config.toml
activation = "geglu"
norm = "rmsnorm"
rope_fraction = 1.0
qk_norm = false
init_std_qkv = 0.0184
lr_mult_o = 1.5
seq_len = 1024
doc_mask = true
steps = 5542
Each number is 128 + 24 x the weight over its row's rms, rounded and kept within 0 to 255. Layers, rows and columns count from 0. The size above them is the row's rms in percent of the matrix's.

# layer 7 MLP gate, 1216x448, rms 0.0481, rows 825-859, columns 128-191
size [ 99  98 100 101 101  97 101 101  94 101 106 100  99  98 104 100  97 101 103  97 104 103  97  98 100  95  97  97 102 105  99 103 102  83  98]
[[109 100  90 101 127  98 110 141 119 141 140 110  91 113 153 128 111 121 116 124 144 116 156 151 124 152 120 137 150  83 115 127 148 153 129 117  83 116 103 189 149 145 119 127  99 144 119 101 130 121  96 148 131 137 159 126 117 157 106 122 147 128 125 136]
 [101 126 139 139 144 186 173 147 123 110 136 106 133 131 124 135 144 133 145 118 129 120 126 127 188 141 152 140 130 125 148 157 123 187 119 119 132 165 124 113  97 153 130 151 132  71 126 126 103 108 134  83 138 118 117 145 140 138  81 101 122 130 142 152]
 [112 190  97 162 166 127  87 163 127 139 155 153  86 121 145 120 106 110 177 108 132 128 107 131 115 121 125 150 137 147 111 132 112 176  86 101 117 124 132 119 116 146 185 117 105 141 132 128 163 156 131  93 173 189 140 152  98 135 116 144  73 122 108 143]
 [119 118 135 127 123 130 151  95 118 101  59 116 148 130 135 112 114 116 134 121 115 132 114 133 118  96 114  76 110 142 139 131 158 148  57 159 120 117  67 121 124  88 127 116 104 124 103 147 157  72 113 100 106 118 128 128 118 131 151 134  53 112 116 108]
 [127  97 137 146 136 131 116 129 153 103 138 142 147 140 133 142 125 101  85 171  88 115  90 111 103 137 112 121 162 133 141 132  92 134 105 161 160 153  87  98 150  95 117 169 180 101 123 118 179 150  91 118 117 101 152 156  89 146 145 135 148  69 154 148]
 [149 110 160 113 142 156 110 151  93 126 120 188 155 150 127 180 112 119  82 128 135  66 167 120 109 107 122 153 143 107 141  70  97 140 122 156 134  96 169 117 108 146 125 121 144 144 182 167 133 138 129  86 104 117 135  65 146 132 115 117 125 111 128 122]
 [139 147 176 156  81 147 150 133 179 157 148 129  90 116 143 104 116 139 137  83 162 144 146 129 137 132 104 195 119 149 160 103 125 123 153 128 134 147 138 126 121 123 148 121 110 147 127 176 141  97 127 160  88 106 157  81 127 100 124 156 116 120 122 128]
 [179 106 142 106 158 130  89 107 103 107 138 156 117 144  98 123 149 137 132 133  91 111  94 167 118 130 158 116 129 111 111  92 152 103 134 115 100 123 143 124  72  84 123 126 149 143 146 107  83 169 120 124 109 105 126 120  77 122 148  98 120 144 135 131]
 [116 147 158 124 103 138 160  94 108 160 152 104 131 128 132 133 162 114 144 150 143 130 132 140 163 149 129 132 137 118 163 129 171 138 117 142 133 100 145 108 156 145 104 103  98 142 161 137 127 153 108 133 130  87 139 101 134  89 185  95 118  98 151 111]
 [130 119 167 167 145 131 133 155  85 119 117 136 129 122 138 119 179 141 133 166  78 164 143 168 110 145 149 134 137  83 147 162 110 136 148 116  89  83  71 111 141 116 115 135  55 112 109 132 107 124 144 145 142 136 136 142 156 138 115 182  92 155 145 135]
 [ 74 103 183 102 133 142 137 131 126 160  95 103 126 122 143 115 144 129 138 102 158 155 135 109 125 144 189 172 105 130 137 131 118  54 123 104 127 148 134 112 113 139 109 139 108 103 118 118 157 123  74 140  96  90 126 168 113 111  91 123 121 133  87 148]
 [124 126  66 111 118 153  99 123 112 121 105 131 112 149 137 151 105 132 123 133 107 118 147 118 140  74 115 131 137 176 150 149 108 107 132  88 116 120 160  65 141 118 125 105  98 126 119 126  73 141 143 138 106 130 130 113 142 123 117 104 124 124 120 128]
 [ 80 132 130 107 106  98 113 110 147 118 129 115 108 126 165 141 154 145 122 115 110 127 131 174 129 102 131 147 129 101 122 134  91 105 106 121 124 127 124 134 103 138 131 125 130 112 121 102 138 122 125 107 104 138 120 156 107  93 157 116  99 137 122 114]
 [129 153 129 116 123 164 125 104 129 123 108 121  78 122 116 141  97 107 130 114  93 125 116 159 140 150 131 121 113 154 147  96 136 126 158  84 103 109  91 155 120 162  92 148 115  99 113 153 118 128 139 184 123 150 127 173 133 114 128 147 133 127 116 148]
 [123  98 129 150 124 126  96  60 120 148 124 151  69  71 116 101 127 129 126 119 121 146 153 124 119 183 129 112 139 182 109 146 141  94  75 115 113 116 183 141 137 133 129  89  97 148 132 107 144 150 133 130 118 147 146  99  92 126 107 114 137 137 105 117]
 [132 128 109  95  73 148 139 165 157  95 124  97 122 127 139 133 147 155 111 170 130 125 136  81 116 132 169 115 175 161 124 112 156 105 128 127  91 101 136 118 155 121 159 159 131 112 142 127 148 131  88 129 148 145 123 161 107 136 114 155 122 101 165 121]
 [138 124 107 169 113 152 140 132 109  85 174 102 168 142 125 140 139 130 121  93 110 121 144 139 144 109 122 125 115 147  94 134 134 115 119 173 145 102 128 158 139 106 130 147 170 104 131 146  83 156 129  91 137 110  69 130 136 134 118 108 177 117  74 150]
 [111 106 100  87 113 104 124 125 127  99 129 141  89 148  89 129 133 127 106 165 144 134 152  61 135 119 102 166 111 142 152 108 146  93 132 168 135 140 159 160 163  94 169 123 157 102 131 142 150 139 150 109 126 177 164 106 127 109 132 155 158 100 112 126]
 [127 131 119 117 145 100 158 139  85 156 138  83  88 189 133 125 103 104 150 143 106 118  77 186 115 141 167 133 150 134 140 129 111 131 126 139 185 152 165 122  97 130 195 161  77 101 126 117 129 149 133 130 146 114 146 122 144 124 114 150 135  96 119 103]
 [137  86 115  89 131 116 139 147 164  91 157  98 139 129  87  97 171 143 137 156 122 117 123 156 143 137 127  97 125 122 110 121 133 120 165 119 136  86 133 136 150 123 140 160 125 148 113 101 129 151 118 143 159 104 186 175 128 131 153 163  89  72 148 128]
 [143 131 145 127  83 127 104 140 115 114  76 123  96 121 153 140 111 134 157 163 115 129 104 153 158 124 114 186 154 174 143  95 151 124 116 129 128 132 119 106 125 137 118 146 199 103 130 125 116  96 134 157 124 156 112 147 134 142 130 102 128 181 145 116]
 [ 88 106 121  98  86 159 176 117 134 182 137 137 135 119 130 149  89 159 154 116 110 139 138 139 107 151 137 130 151 148 155 159 121 125 159 126 159 150 123 127  97 150 126 132 100 150 187 148 120 146 169  91 151 113 108 116 132  89 123 119  97 113 115 110]
 [105 144 156 102 102 102 117 120 141 115 113 140 137 163 153 153 130 147 111 130 118 111 141 153 106 131 107 137 106 127 140 144 133 165 120 133 100 123  99  94 144 110 105 100 155 127  91 145 124 105 145 132 118 128 141 108 148 115 194 120 115 134  89 131]
 [113 132 103 160 171 148 163 189 126  98 126 123 147 158 129 125 148 122 116 150 110 106 141 151 123 142 146 191 161 132 157 133 114  83  96 156 160 158 142 102 141 107  87 108 130 134 143 107 144 107 134 128 125 116 118 105 147 141 110 119 134 156 134 136]
 [153 104 164 135 148 134 112 145 105  98 130  78  99 157 117 130 138 156 104 102 103 160 116 106 148 121 116  98 139 105 111 175 140 114 113 123 132 137 137 152 150 147 132 151 123 113 125 156 160 107 147 141 148 135 133  79 141 146 134 173 104 118  81 125]
 [126 110 168  66  95 154 132  98 101 101 147  83 118 128 139 126 142 111 128 109 166 141 127 135 139 105 122 179 115 128 116 133 108 133 132 166 109 147 161  96 130 154 106 167 140 112 130 162  61 124 154  88 102  85 115 154 118 103 132 130 154  75 119 110]
 [132 136 114 123  85 120 128 167 120 157  96 124 107 121  97 163  90 145 108 188 117 115 124 126 101 114 122 144 137  91 122 116 151 113 134 140 203 134 118 170 111 143 138 113 148 202 130  76 164 135 160 129 116 138 167 189  77 148 140  75 140 120 120 167]
 [122 184  99 115 134 134  84  87 174 198 120 109 111 160 106 131 123 102 106 130 120 125 124 105 157 148 112 132 134 118 145 154 122 145 120 108 143 120 167 173 164 115  99 126 139 119 144 160 143 160 128  92 169 123 171 103 114  89 137 152 108  90  75 146]
 [145 136 112 155 100 128  81 164 106 170 158 178 164 166 148 144 124 139 103 149 110 179 151 140 150  94 145 106 120 125 133  86 141 121 136 115  82 176 128  98 119 152 156 116 154  93 183  77 121 151 163 134 113  87 143 103 120 110 132  89 151 118 111 146]
 [130 113 131 144 152 160 150 168 112 172 135 153 157 137  85 144 133 145 172 164 135 145 154 143 156 142 128 133 133 139 153 131 165 127 135 128 107  96 130 141 141  88  72 159 148 117 146 186 138 137 103 125 135 146 104 150  88 126 168 145 162 118 105 168]
 [120 143 133 152 157 125  98  82  92 127 131  90 129 124 130 139 140 140 125 120 116 132 129 124 138 141 126 153 106 133 157 120 170 102 129 163 118 117 153 175 153 176 120 105 183 203 137  79 126 127  89 124 126 130 121  75 139 103 148  79 149 126 139 150]
 [141 144 126 136 174 126 153 122 115 114 162 138 136 122 121 113 126 160 137 119 132 180 199 134  89 125  78 124 100 114  96 126 121 109 101 149 138 125 109 123  74 144 134 149 150 132 103 138  95 117 114 125 133  94 137 127 106 132 134 129 154  95 131 137]
 [168 130 149  54 153 117 137 142 153 160 126 144 123 132  96 142 126 150 147  95  70  87 122 133 159 165 145 100  83 156 134 128 110 131 157 127 102 115  96 130 136 111 153 130 145 117 161  89 101 132 136 127 134 122 144  95 117 108 113 100 171 129 124 107]
 [145 131 128 129 142 159 125 104 123 109 151  81 129 162 112 113 138  97 111  60 143  97 153 168 125  73 121 154 117 105  79 146 168 169 154 101 140 121 139 110 158 128 160 142 141  98 117 133  59 106 131 139 141 142 118 100 135 117 163 143 100 144 168  72]
 [148 142 107 145 152 105 135 115 108 172 173 157 170 131 136 109 152 145 148 165 133 167 101 154 190 116 136 164 121 158 115 171 110 131 170 119 143 103 119 105  93 101 144 144 188 147 119 112 153 155 134 131 121 155  98 131 131 122 139 146 112  95 141 148]]
# layer 7 MLP up, 1216x448, rms 0.0504, rows 825-859, columns 128-191
size [ 96 105 110 102 100 100  95 102  96 102 108  98  97  97 107 102  96 103 101  99  97 100 104  94 118  91  99  98 105 101  97 104  95  82  96]
[[128 112 152 154 177 154 134 151  94 125 151 151  93 123 123 155 146 155 139  75 123 134  81 138 123 138 140 131 117 106 123  80 115 164 139 162 128  95 173 137 133 119 170 126 121 124 119 115 157 149 140 105 192 154 165 128 132 169 149 142 108 134 105 122]
 [183 112  95 149 128 144 112 143 126 148 139 133 157 118 117 143 160  83 133 142 118 162 145 121  77 114 134 115  87 146 150 119 139 110 129 119 105  96 127 101 155 173 130 114 128 158 127  87  86 114 157 114 146 123 162 104 102 120 141  88 132 142 106 129]
 [142 121 163 149 115 119 122  63 145 116 100 122 117 162 111 140 133 140 175 175 114 129 167 111 116 116 126 130 109 140 135 115 135 153 136 110 130 127 149 175 169 121  68  95 128 155 164 162 145 112 126 146 138 119 117 112 117 141 118 137 124 163 181 145]
 [ 69 192  95 127 130 104  97 113 123 130  99 114 121 147 122 137 134 140 133 154 129 132 130 140 113 134 131 127 104  89 155 126 162  94 124 164 146 128 178 163 113 142 111 120  95  90  85 104 170 114 149 130 110 146 137 127 141 108 103 108 123 112 141 185]
 [113 116 146  92 159 148 127 134 118  96 120 153 108 173 139 132 167 117 140 137 166 151 112  84 126 169 142 114 101 128 118 134 146 127 112 158 135 138 131 103 110 117 186 159 125 124 127 147  99 109 154 172 129  99 130 101 151 148 118 139 131 125 158 118]
 [134 107  94 132  79  88 128 101 135 135 116 148  99 123 160  99 135 149 144 118 136 129  81 110 177 124 160  62 118 144 153 117 138 132 165  91 128 105 142 136 134 109 132 146  96 125 161 173 148 136 145 107 133 114 168 103 154 120 151 117 160 123 172 141]
 [104 124 116 194 144 161 137 117 148 110 136 122 101 166 125 124 119 208 153 125 132 138 150 170 112 144 140 136 137 132 171 172 147 122 153 129 100 129 103 110 147 128 134 148 116 122 118 165 151 133 113 143 136 121 198 115 141 115 144 127 137 171 156 101]
 [ 80 113 115 129 153 172 114 157 168  69 121 135 126 117 135 119 116 115 155  96 137 149 120 139 106 137 135 113  56 161 183 159 160 124 110  97 142 170 157 133 143 139 179 122 132 113 106 136 133 158 141 144 133 130  94 131 154 173 162 159  90 166 107 145]
 [ 94 112 152  97 151 118 116 135 109 138 133 151 147 142 123 100 138 108  93 124  88 137 105  96 158 108 151 155 130 143 133 173 128 123 139 120 149 114 109 125  84  79 147 132  89 121 155 174 125 142 136 158 134 144 124 145 144 155  95 113 146 132 103 122]
 [150 171 134 146  99 103 130 137 145 120  82 124 105 130 132 138 114 129 120 111 119 147 152 136 119 135 125 160 167 140 141 152 163 140 121 119  97 132 128 145  99  35 144 133 121 129 151  92 134 126 138 101 123 124 199 119 111 124 130 131 128 118 130 151]
 [115 146 166 123 137 126 118 103 110 128 101 126 156 116 132 122  91 122 111  93 104 127 147  51 117 125 144 126 148  98 163 131 129 145 128 124 174 159 116 154 129 135 105  91 106 157 142 105  59 159 127 131 104 113 127 155  78 120 101 125 125 113  63 130]
 [108 135 157 149 128  90 149 155 156 137 128 163  96 121 103 120 116 124 136 118 105 147  60  90 168 116 118 131 141 134 110 136 128 135  99 159 133 146 135 158 122 122 156 150 133  99 138 130 167 141 145  85 152 142  84 122 103 123 105 113 135 139 146  75]
 [131 155 107  97 125 133 136  96 137  72 152 124 126 147 142 150 110 145  87 111 115 148 140  76 153 163 146  90 143 112 156 163 140  89  87 160 145  86 116 106 126 128 142 137 119 110 156 127 140 125 153 188 157 106 132 152 153 128 125 118 104 110 131 111]
 [129 131 122 132  91 147 148 134 136 138 171 148 156 132 128 120 148 186 133 111 124 154 101 158 129 118 152 142 107 154 102 181 119 118 140 105 140 134 138 121 150 133 128 134 199 149 130 113 132 126 102 105 149  87 170 153 121 178  88 126 147 142 116 147]
 [129 141 121 156 110 176 118 130 128 106 136 138  98 104 130 100 108 136  70 118 135 115 175 160 131 156 104  89 112 152 103 168  86 141 160 110 148 104 106 165 112 127 147 121 151  91 133 138 130 120 152 120 123 121 103 130 135 152 132 100 102 101  95 108]
 [ 87  94 146 189 125 110 122 132 110 110 118 100 137 177 114 116 152 150 145  89 149 121 131 144 149 145 138 122 115 150 124 160  97 153 103  59 129  77 119 103  96 182 138 110 138 117 134 104 119 136 114 102 148 126 119 122 114  93 153 150  69 153 114 141]
 [124 137 134 124 137 136  89 114 128 115 130 119 122 136 163  98 148 140 151 175 103 161 114 100 115 171 145 102 114 126 149 115 146 120 100 147  98  89 133 102 129 166 108 174 107 133 128  94 152 117 126 113 111 161 150 105 123 113 147 134  74 137 114 101]
 [164 115 135 132 144 155 124 150 154 150 136 128 113 103 154  94 118 110 132  89 139  98 142 118 132 167  94 119 140 112 150 132 122 121 144 169 122 151 142 149 116 145 163 128  93 151 137 149 161 125 152 151 110 160 140 159 119 129  94 151 133 157 149 147]
 [162 118 112 148 101 160 153  91 133 120 141  97 117  86 113 118 118 135 128 113  84 158 165  96 120 129 133 162  96 100 100 103 130 115 113 145 145 143 120 113 140 159  85 104 106 138 128 110 174  71 101 153 123 135  95  81 107 128 149 107 115 129 125 159]
 [129 117 102 179 138  99 161 112 137 134 109 146 139 144 117  57  90 117 151 122  76 110 120 126 138 160 135 124 159 152 133 112 105 113 119 120 181 119 103  83 123 181 105 120 118 123 125 133 109 119  97 143  97 120 123 171  96 157 146  95 152 117  70 117]
 [161 174 159 161 139 143  82 121 124 134  71  91  85 117 141 198 150 129 102 103 124 139 118  87 113 112 102 135 132 142 172  97 137 128 127 101 129 157 135 134  78 118 145 171 153  91 142 135 114 156 140 107 163 113 113  98 130 138 126 116 123 164 134 130]
 [107 116 138 148 141 165 103 151 133 160 121 122 157 128  81 104 124 133 113  82 112 117 148 109 158 130 125 129 127 136 102 121  90 111  95 120 127 140 147 112 116  87 135 103 154 141  82  86 110 134  82 149 127  73 125 148 130 107 164 199 129 125 125 102]
 [181 121 100 101 102 119 131 181  99  93 119 124 142 136 121 159 104 139 107 139 127 159 185  89  95 124 154 108 138 132  97 130 142 133 162  77  86 128  76 123 151 131 158 167 166 148 158 125 135  99  96 102 132 106 171 158 120 135 128 134 114 170 164  98]
 [103  82 148 102 122 130 172 124 149 127  94 135  97 130 117 137 111 109 143 109 156 136  98 132 120 118 137 140 144 106 128 208  96 138 158 140 160 148 176 144 174 114 128 102 158 137 110 116 109 144 122 131 102 149 149 104  73 155 128  87 146 155 132 121]
 [112 149 112 126 127 137  67 151 137 150 176 134 116 175 156  99 111 135 110 129 132 129  71 111 146 147 137 122 104 144 120 130 124 135 139 146 140 149 141 148 138 139 106 133  97 127 144 110 150 140 151 120 132 151  39  88 163 145 130 166 124 126  79 122]
 [121 149 132 131 147  94 139 110  92 134 104 125 152 142 155 140 136  92 130 140 155 122 123 157 107 128 139 123 106 155 115 126 144 127 126 157 150 187 161 137  97 141 155 107 132 162 181 141 122 145 128 155 144 171 175 156 180 130 177 114 106 144 166  96]
 [151 135 121 130 147 120 110 110 166 139 128 129 116 112 126 124 113 145 144 138 160 113 163 123 120 116 161 164 112 126 133 173 146 108 121 132 110 108 133 143  94 110 151 107  96 122  86 111 166 132 122 157  98 148 127 146  79 124 151  89  79  99 158 130]
 [146  98 153 143 113 132 126 162 133 159  83 164 147 151 129  97  84 148 163 119 133 167 133 132 167 124 130 101 106 103 141 101 163 161 124  91 112 162 128 132 144 100 160 132 131 111 110 126 115  95 126  91 153 141 102 125 121 112 114 148 154 111 130 119]
 [128 151 131 139 115 119 112 154 140 149 104 111 140 147 130 111 158 106 147 125 151 139  94 143 132 158 104 115 131  96 150 146 114 159 127 125 136 134 121 100 139 141 154 193  98 129 148 118 116 163 109 111 140 151  74 136 122 151 148 149 134 138 160  89]
 [126 137 105 105 130 118 122 153 138 117 137 141 141  98 100 140 140 139 103  98 120 109 119 112 102 105 151 118 113 148 117 128 148 149 159 142 159 175 119 127 149 147  98  83 119 178 110 127 118 123 126 128 140 113 123 111 136 168 151 139 132 105 113 101]
 [152 121 139 143 135 131 115 158 110 128 110 127 138 124 103 175  95  89  75 120 141  81 130 126 135 137  81  97 144 110 143  99 126  95 113 121 145 135 157 133 165 149 181 150 143 137 109 106 100 107  95 123 166 114 122 112 143 137 137 112 142 109 145 114]
 [134 121 147 134 106 106 162 135 133 149 110 145 165  87  99  97  92 116  83 129 138 148 104 141 124 102  74 129  92  98 104  76 124  92 120 124 143  89 130 129  92 145 163 151 139 108 115 160 115  89 123 162 141 125 140 131 116 134 101 118 110  99 171 153]
 [170 162  79 106  90 143 142 176  85 159 172 152 102 143 146 169  98 100 129  85 136 136 113 139 140 102 108 117 144 117 101 115 129  94  97 121  69 136 129 175 130 150 131 139 134 147 136 120 134 137 126 124 147 125 136 106 145 126 136 149 120  61 164 153]
 [152 103 107  79 112 127  91 128 161 125 125 124 152 153 117 103  83 115 101 140 131 165 109 120 138 137 110 148  83 141 149  91 100 142 121 142 164 117 138 154 145 119 140 158 133 139 148 101 159 136 100 163 116 107  67 115 115  97 150 140 154 112 152 129]
 [143 114 103 127 134 139 141 127 107 135 122 132 116 162 103 133 120 149 115 115 159 141 100 133 146 127 164 115 155 149 107 103 105  76 123 108 151 105 118 113 113  94 182 136 112 120 167 113 145 119 125 107 102 164 135 140 116 152 163 159 148 106 183 135]]
# layer 7 MLP down (transposed), 1216x448, rms 0.0452, rows 825-859, columns 128-191
size [ 97 104 107  96 101  99  97 100 100 101 105 103  95  98 100 101  96  99 106  97  96  98 104  93 107  93  97  97 102  98  92 105  98  85 101]
[[143 124 145 124 156 179 155 137 181 153 119 145 143  82 125 110  75 138 128 113 144 127 140 104 111 139  69 116 136 113 109 128 126 115 127 122 132 146 134 167 128 147 148 149  80 154 102 128 118 101 137  80 110 138 140 126 104 118 122 124 150 146 150 136]
 [112  80 112 118 139 140 128 157  95  67 133  91 117 118 122 175 117 122 107 102 175  96 110 118 131 140 112 166 108 110 133 139 143 146 140 143 179  94 107 115 110 140 156 146 134 129 156 136 138 129 149 130 130 161 105 140 133 105 103 159  99 126 140 138]
 [ 83 107 110 130  89 168 133 129 137 114 141 118 149  76 148 152 122 112 123 144 138 174  63 128 116 109 160 138 102 136  91 132 140 118 114 167 120 111 149 162 128  76  99  99 134 154 150  93  94 124 149 153  86 121 135 163 110 176 161 128 154 134 124 107]
 [158 159 102 152 133 103 155 129 165 111 125 132 122 161 150  83  98 163 133  94 102 141 108  89 135 125 177 144 157 192 111 120 150 144 138 144 131 173  92 139 135 162 112  98 134 150 102 130 135  69  84 121 116 112 156 115 143 137 151 199 123  91 109 153]
 [154 126 137  75 132 136 110  98 126 134 156  97 146 143 128 154 140  62 133 110 140 115 131  83 116 159 124 141 118 170 139 125 149 133  73  97 141 130 161 142 163 111 114 153 129 144 129 169 142 130 156  88  93 113 155 144 109 146 106 106  70 101 119 122]
 [132 121 100 159 168 174 127 131 110 150 118 126 114 165 127 151 127 102 139 159 147  97 121 168  99 119 147 183 155 110 126 150  88  88  91 117 110 113  96 138 126 118 165 126 133 117 138 126 146 114 127 146 105 128  95 126  81 148 130 165 118 129 117 106]
 [153 120 104 109  80 132 122 145 130 131 160 127 117 126 107 173 127 133 145  97 132 133 118  99 130 144 122 105 141 142 115 142 123 127  98 147 129 146 157 123 108 128 111 163 122 130 113 155 128 120 134 157 121  77 112 150 118 117 121 111 140 118 142 157]
 [128 133 118 139  94 110 131 127 153  71 113  88 107 127 134 152 144  98 138  99 162 117 158 128  80 129 144 139 108 111 144 119 142 180 113 135 107 113 145 154 141 123 147 116 123 135 128 115 154 125 118 151 158 122 115 148 129 113 110 154  97 116 152  95]
 [110 146 117  88 151 135  87 143  82 148 151 158  93 173 171 132 156 133 118 181 150 108 114 144 101 152  85 128 145 131 148 176  79  77  85 155 151 117 127 130  90 126 132 118  99 148 128 130 114 113  99 128 133  94 144 145 169 118 101  91  86 112 125 121]
 [144 130 121 177 156 144 132 110 118  95 114 160 142 118 133 132 121 136 116 121 133 138 160 113 136  71 150 120 108 118 117 110  86 125 151 120 135 130 164 156 124  68 153 122 149 150 119  88 177  80 125 117 138 112 143 150 131 125 128 121 129 128 131 148]
 [123 163 163 116 143  47 113 145 112 121  87 124 128 120 108 122 111 151  93 134 142 143 139  90 156 104 105 121 149 114 139 147 142 101 145 121 120 158 135 127 140 162 139 138 122 115 118 132 123 111 122 119 147 133 151 143  93 115 119 137 152 157  75 125]
 [131  92 122 134 120 120 151 164  75 121 131 164 143 137 113 114 122 137 115 159 118  80 163 114 161 100 140 104 128 128 152 103 174 132  85 133 103 132 132  79 161 109 131 128  81 124 130 151 158 147 148 147 108 124 136 118 163 125 164 120 134 121 166 103]
 [146 140 138 105 167 133 153 130 121 120 120  89 132 108 107 108 145 116 152 177 130 112 139 149 123 101 128 115 168  82 143 122  87 149 132  99 117 147 120 130 124 136 178 133 126 147  97  94  94 103 113 103  89 118 105  96 141 117 167 101 146 145 130 131]
 [107 116 135 170 155 112 164 106 125 137 100 121 123 163 137 135 172 109 132  77 139 113 141 114  90 121 119 138 131 112 129 134 133 158  89 154  91 149 114  98 106 139 127 153 115 134 104 145 144 140 104 178 159 176  88 132 138 102 146 115  89 112 170 112]
 [ 99 128 149 147 143 103 135 126 159 123 134 157 106  78 143 146 120 123 132 117  85 153 129 128 129 130 106 118 133 144 143 149 132 111 129 125 106  97 134 140 192 161  66 134 150 141 117  81 143 167 103 126 138  90 129 144 126  97 115 109 114 152 126 148]
 [119 113 176 170 116 137 122  91 124 108 135 147 104 123 163 123 142 147 140  80 139 144 114 141  99 141 157 153 123 102  96 154 143 109 120 123 123 154 124 106 108 120 101  84 127 145 115 136 146  92  91 172 130 118 100 100 133 130 130  75 153 120 118 118]
 [158 114 103 125 123 159 143 144 126 130 132 140 131 148 117 208 113  99 148 123 137 105 135 139 100 130 123 144 130 122  92 136 142 155 131 161  89 115 100 122 104 146 143 132 120 162 141 123 140 159 121 121 159 140 107 113 138  98 116 171 188 112 126 163]
 [126 126 107 110 118 163 127 112 120 179 118 133 123 141 141 180 172 156 129  94 145 140 147 123 142 103 143  97 137 146 107  91 130 140 113 136 146 133  89 124 147  95 113 138 138 155 150 122 126 120 146  99 127 141 184 152 139 128 150  93 125 126  99 143]
 [103 128 146  83 155 119 126 132 156 119 180 157 121 163  72 106  89 122 148 106 177 126 142 132 120 146 160 129 184 120 115 104  86  89  65 156 134 137 174 100 110 136 206 131 156 107 114 140 134 144 171  51 157 173 151  95 130 136 142 111 152 134 126 135]
 [147 109 158 121 135 121 129 123 130 148 109  94 136  88 138 144 140 136 113 104 151 123 115 110  81 151 105 114 118  89 125 140 158 125 109 136 139  76 137 164 140 118 107 100 141 141 108  98 108 115 168  92 140 114 144 145  98  98 136 103 141 126 171 128]
 [179 173 153 164 120 160 123 104 118 170 129 132 138 145 104  80 112 129 114 114 117 141 144 166 120 170 121 148 133 121  84 119 117 168 116 165 112 113 152 110 116 167 154 125 109 123 131 128 130 144 143 116 126 130  87 144 113 131 173 131 111 151 105 134]
 [148 166 101 148 154 137 105 114  98 115 167 104  86 109 126  99 107 129 100 156 103 132 114 119 123 137 127 115 142 130  96 205 164 107 101 130 128 124  60 143 128 127 115 107  98 137 142 152 157  91 133  91 115 176 119  99 150 106 150 131 132 126 118 144]
 [175 121 162 138 166 136  75 138 105 108 112 139 124 105 132 156 110 135 144 136 154 142 124 157 106 101 104  91 139 117 106 121 164 125 123 120 105 176 185  94 144  99 178 128 142 144 157 170 129 100 175 122  55 140 110 125  63 149  93 128 133 124 112 120]
 [158 178 148 104  98 125  87 106 129 132 128 113  93 124 185 133 146 140 162 177 110 120 120 102 122 121 111 120 116 110  61 109  94 161 150 100 143 165 132 103 107 155 185  84 123 107 132 161 149 134 120 132 128 153 106 166 135 121 144 116 117 102 150  81]
 [168 179 117 142 116 155 140 112 144 136 100 118 183 136 114  88 105  63 107 118 132 124 149 151 129 124 145 122 145 145 134 105 150 155 129 134 141  82 119  86 163 120 131 129 118 158 122 124 131 134 170 143 115 172 130 115 125 113 155  84 129 146 158 100]
 [127  95 112 128  83 110 174  91 101 129 105  84 132 137 124 137 164 143 125 126 139 173 112  95  90 128 130 184 129  81 151 122  74 128 164 139 163 128 102 122 143 156 120 100 129 106 145 142 143 145 113 123 116 126  91  91 148 138  50 149 122 155 122 145]
 [116 116  97 160 116 102 125 183  88 144 136 124 153 135 111 131 112 167 139 135 123 136 140 120 130 116 125 134 103 140 114 105 127 104 135 138 166 126 157  86 133 135 139  93 157 107 161 145 117 151 130 117 139  97 130 138 151 165 144 151 128 140 130 101]
 [138 121 101 109 165  86 133 138 149 177 109 131 114 142 106 127 132 132 125 112 144 129 155 100 143 152 121 128 127 121 142 143 125  82 134 137 100 128 203 171  93 150 122 119 119 177  93 135 143 105 135 105 128 132 175 129 118 151 150 116 146 142 152 150]
 [ 90 139 113 141 140 118 100 119  92 112 122 112 103 145 128 130 154 150 152 113 136 114 117 141 113 163 128 120 113 136  98 130 156 143 137 142 115 138 136  94 119 117 129 143 116 135 127 113  77 158 126 184 133 154  72 103 119 135 115 120 159  77  92 146]
 [155  97  97 112  99 150 124 127 144 144 106  97 114 138 135 153  97 123 146 111 137 113 109 122 142 106 114 158 128 139 125 109 193 149 177 139 153 125 166 139 101 119 145 112  84  85 136 135 152 127 121 119 118 134 125 139 174  92 128 137 143 118 126 125]
 [120 102 116 102 138 140 121 142 135 186 121 158 121 118 142 125  70 163 143 121 103 102 136 110 123 154 118 119 129 173 133 131 117 114  86 122 161 159 155 143 143 127 156 135 118 151 121 143 141 109 107 124 165 128 109  99 131 128 188 145 109 102 119 125]
 [174 172 147 118 118 135 124 141 124  97  79 152 154 146 165 127 141 146 121 150 122 127  79 139 120  89 107 138 165 169 154 157 116 139 113 128 134 150  81 133 152  85 131 123 109 137 108 132 131 128 157 119 102 128 174 140 150 116 137 158 110 104 141 156]
 [124  90 166 190 137 101 109 132  95 138 157 123 152 120 127 129 150 113 142 105 104 135 158 135 118 179 128 149 115 150 116 147 134 147 163 111 138 149 130 105  99 106 113 105 117 116  87 162 177 122  74 133 137 131 144 116 121 162 131 150 101 133 145 156]
 [122 142 176 189 125 122 141 146 121 102 102 130 147 130 152 146 122 105 150 146 120 129 131 144 127 148 131 102 152 122 160 149  94 122 119 166  78 126 161 112 130 132 123  85 110 138  87 166 104 130 157  98 148 133 143 179 173 132 125  97 128 110  95 143]
 [137 124 156 110 144 142 158 143  97 127  97 136 117 140  95 129 117 133 130 123 152 129 106 101 117 105 169 155 117  64 132 103 121 123 143 143 112 133  81 104 132 141 177 106 133 167 197 146  94 127 126 110 116 139 168 134  94 135 174 140 110 131 116 129]]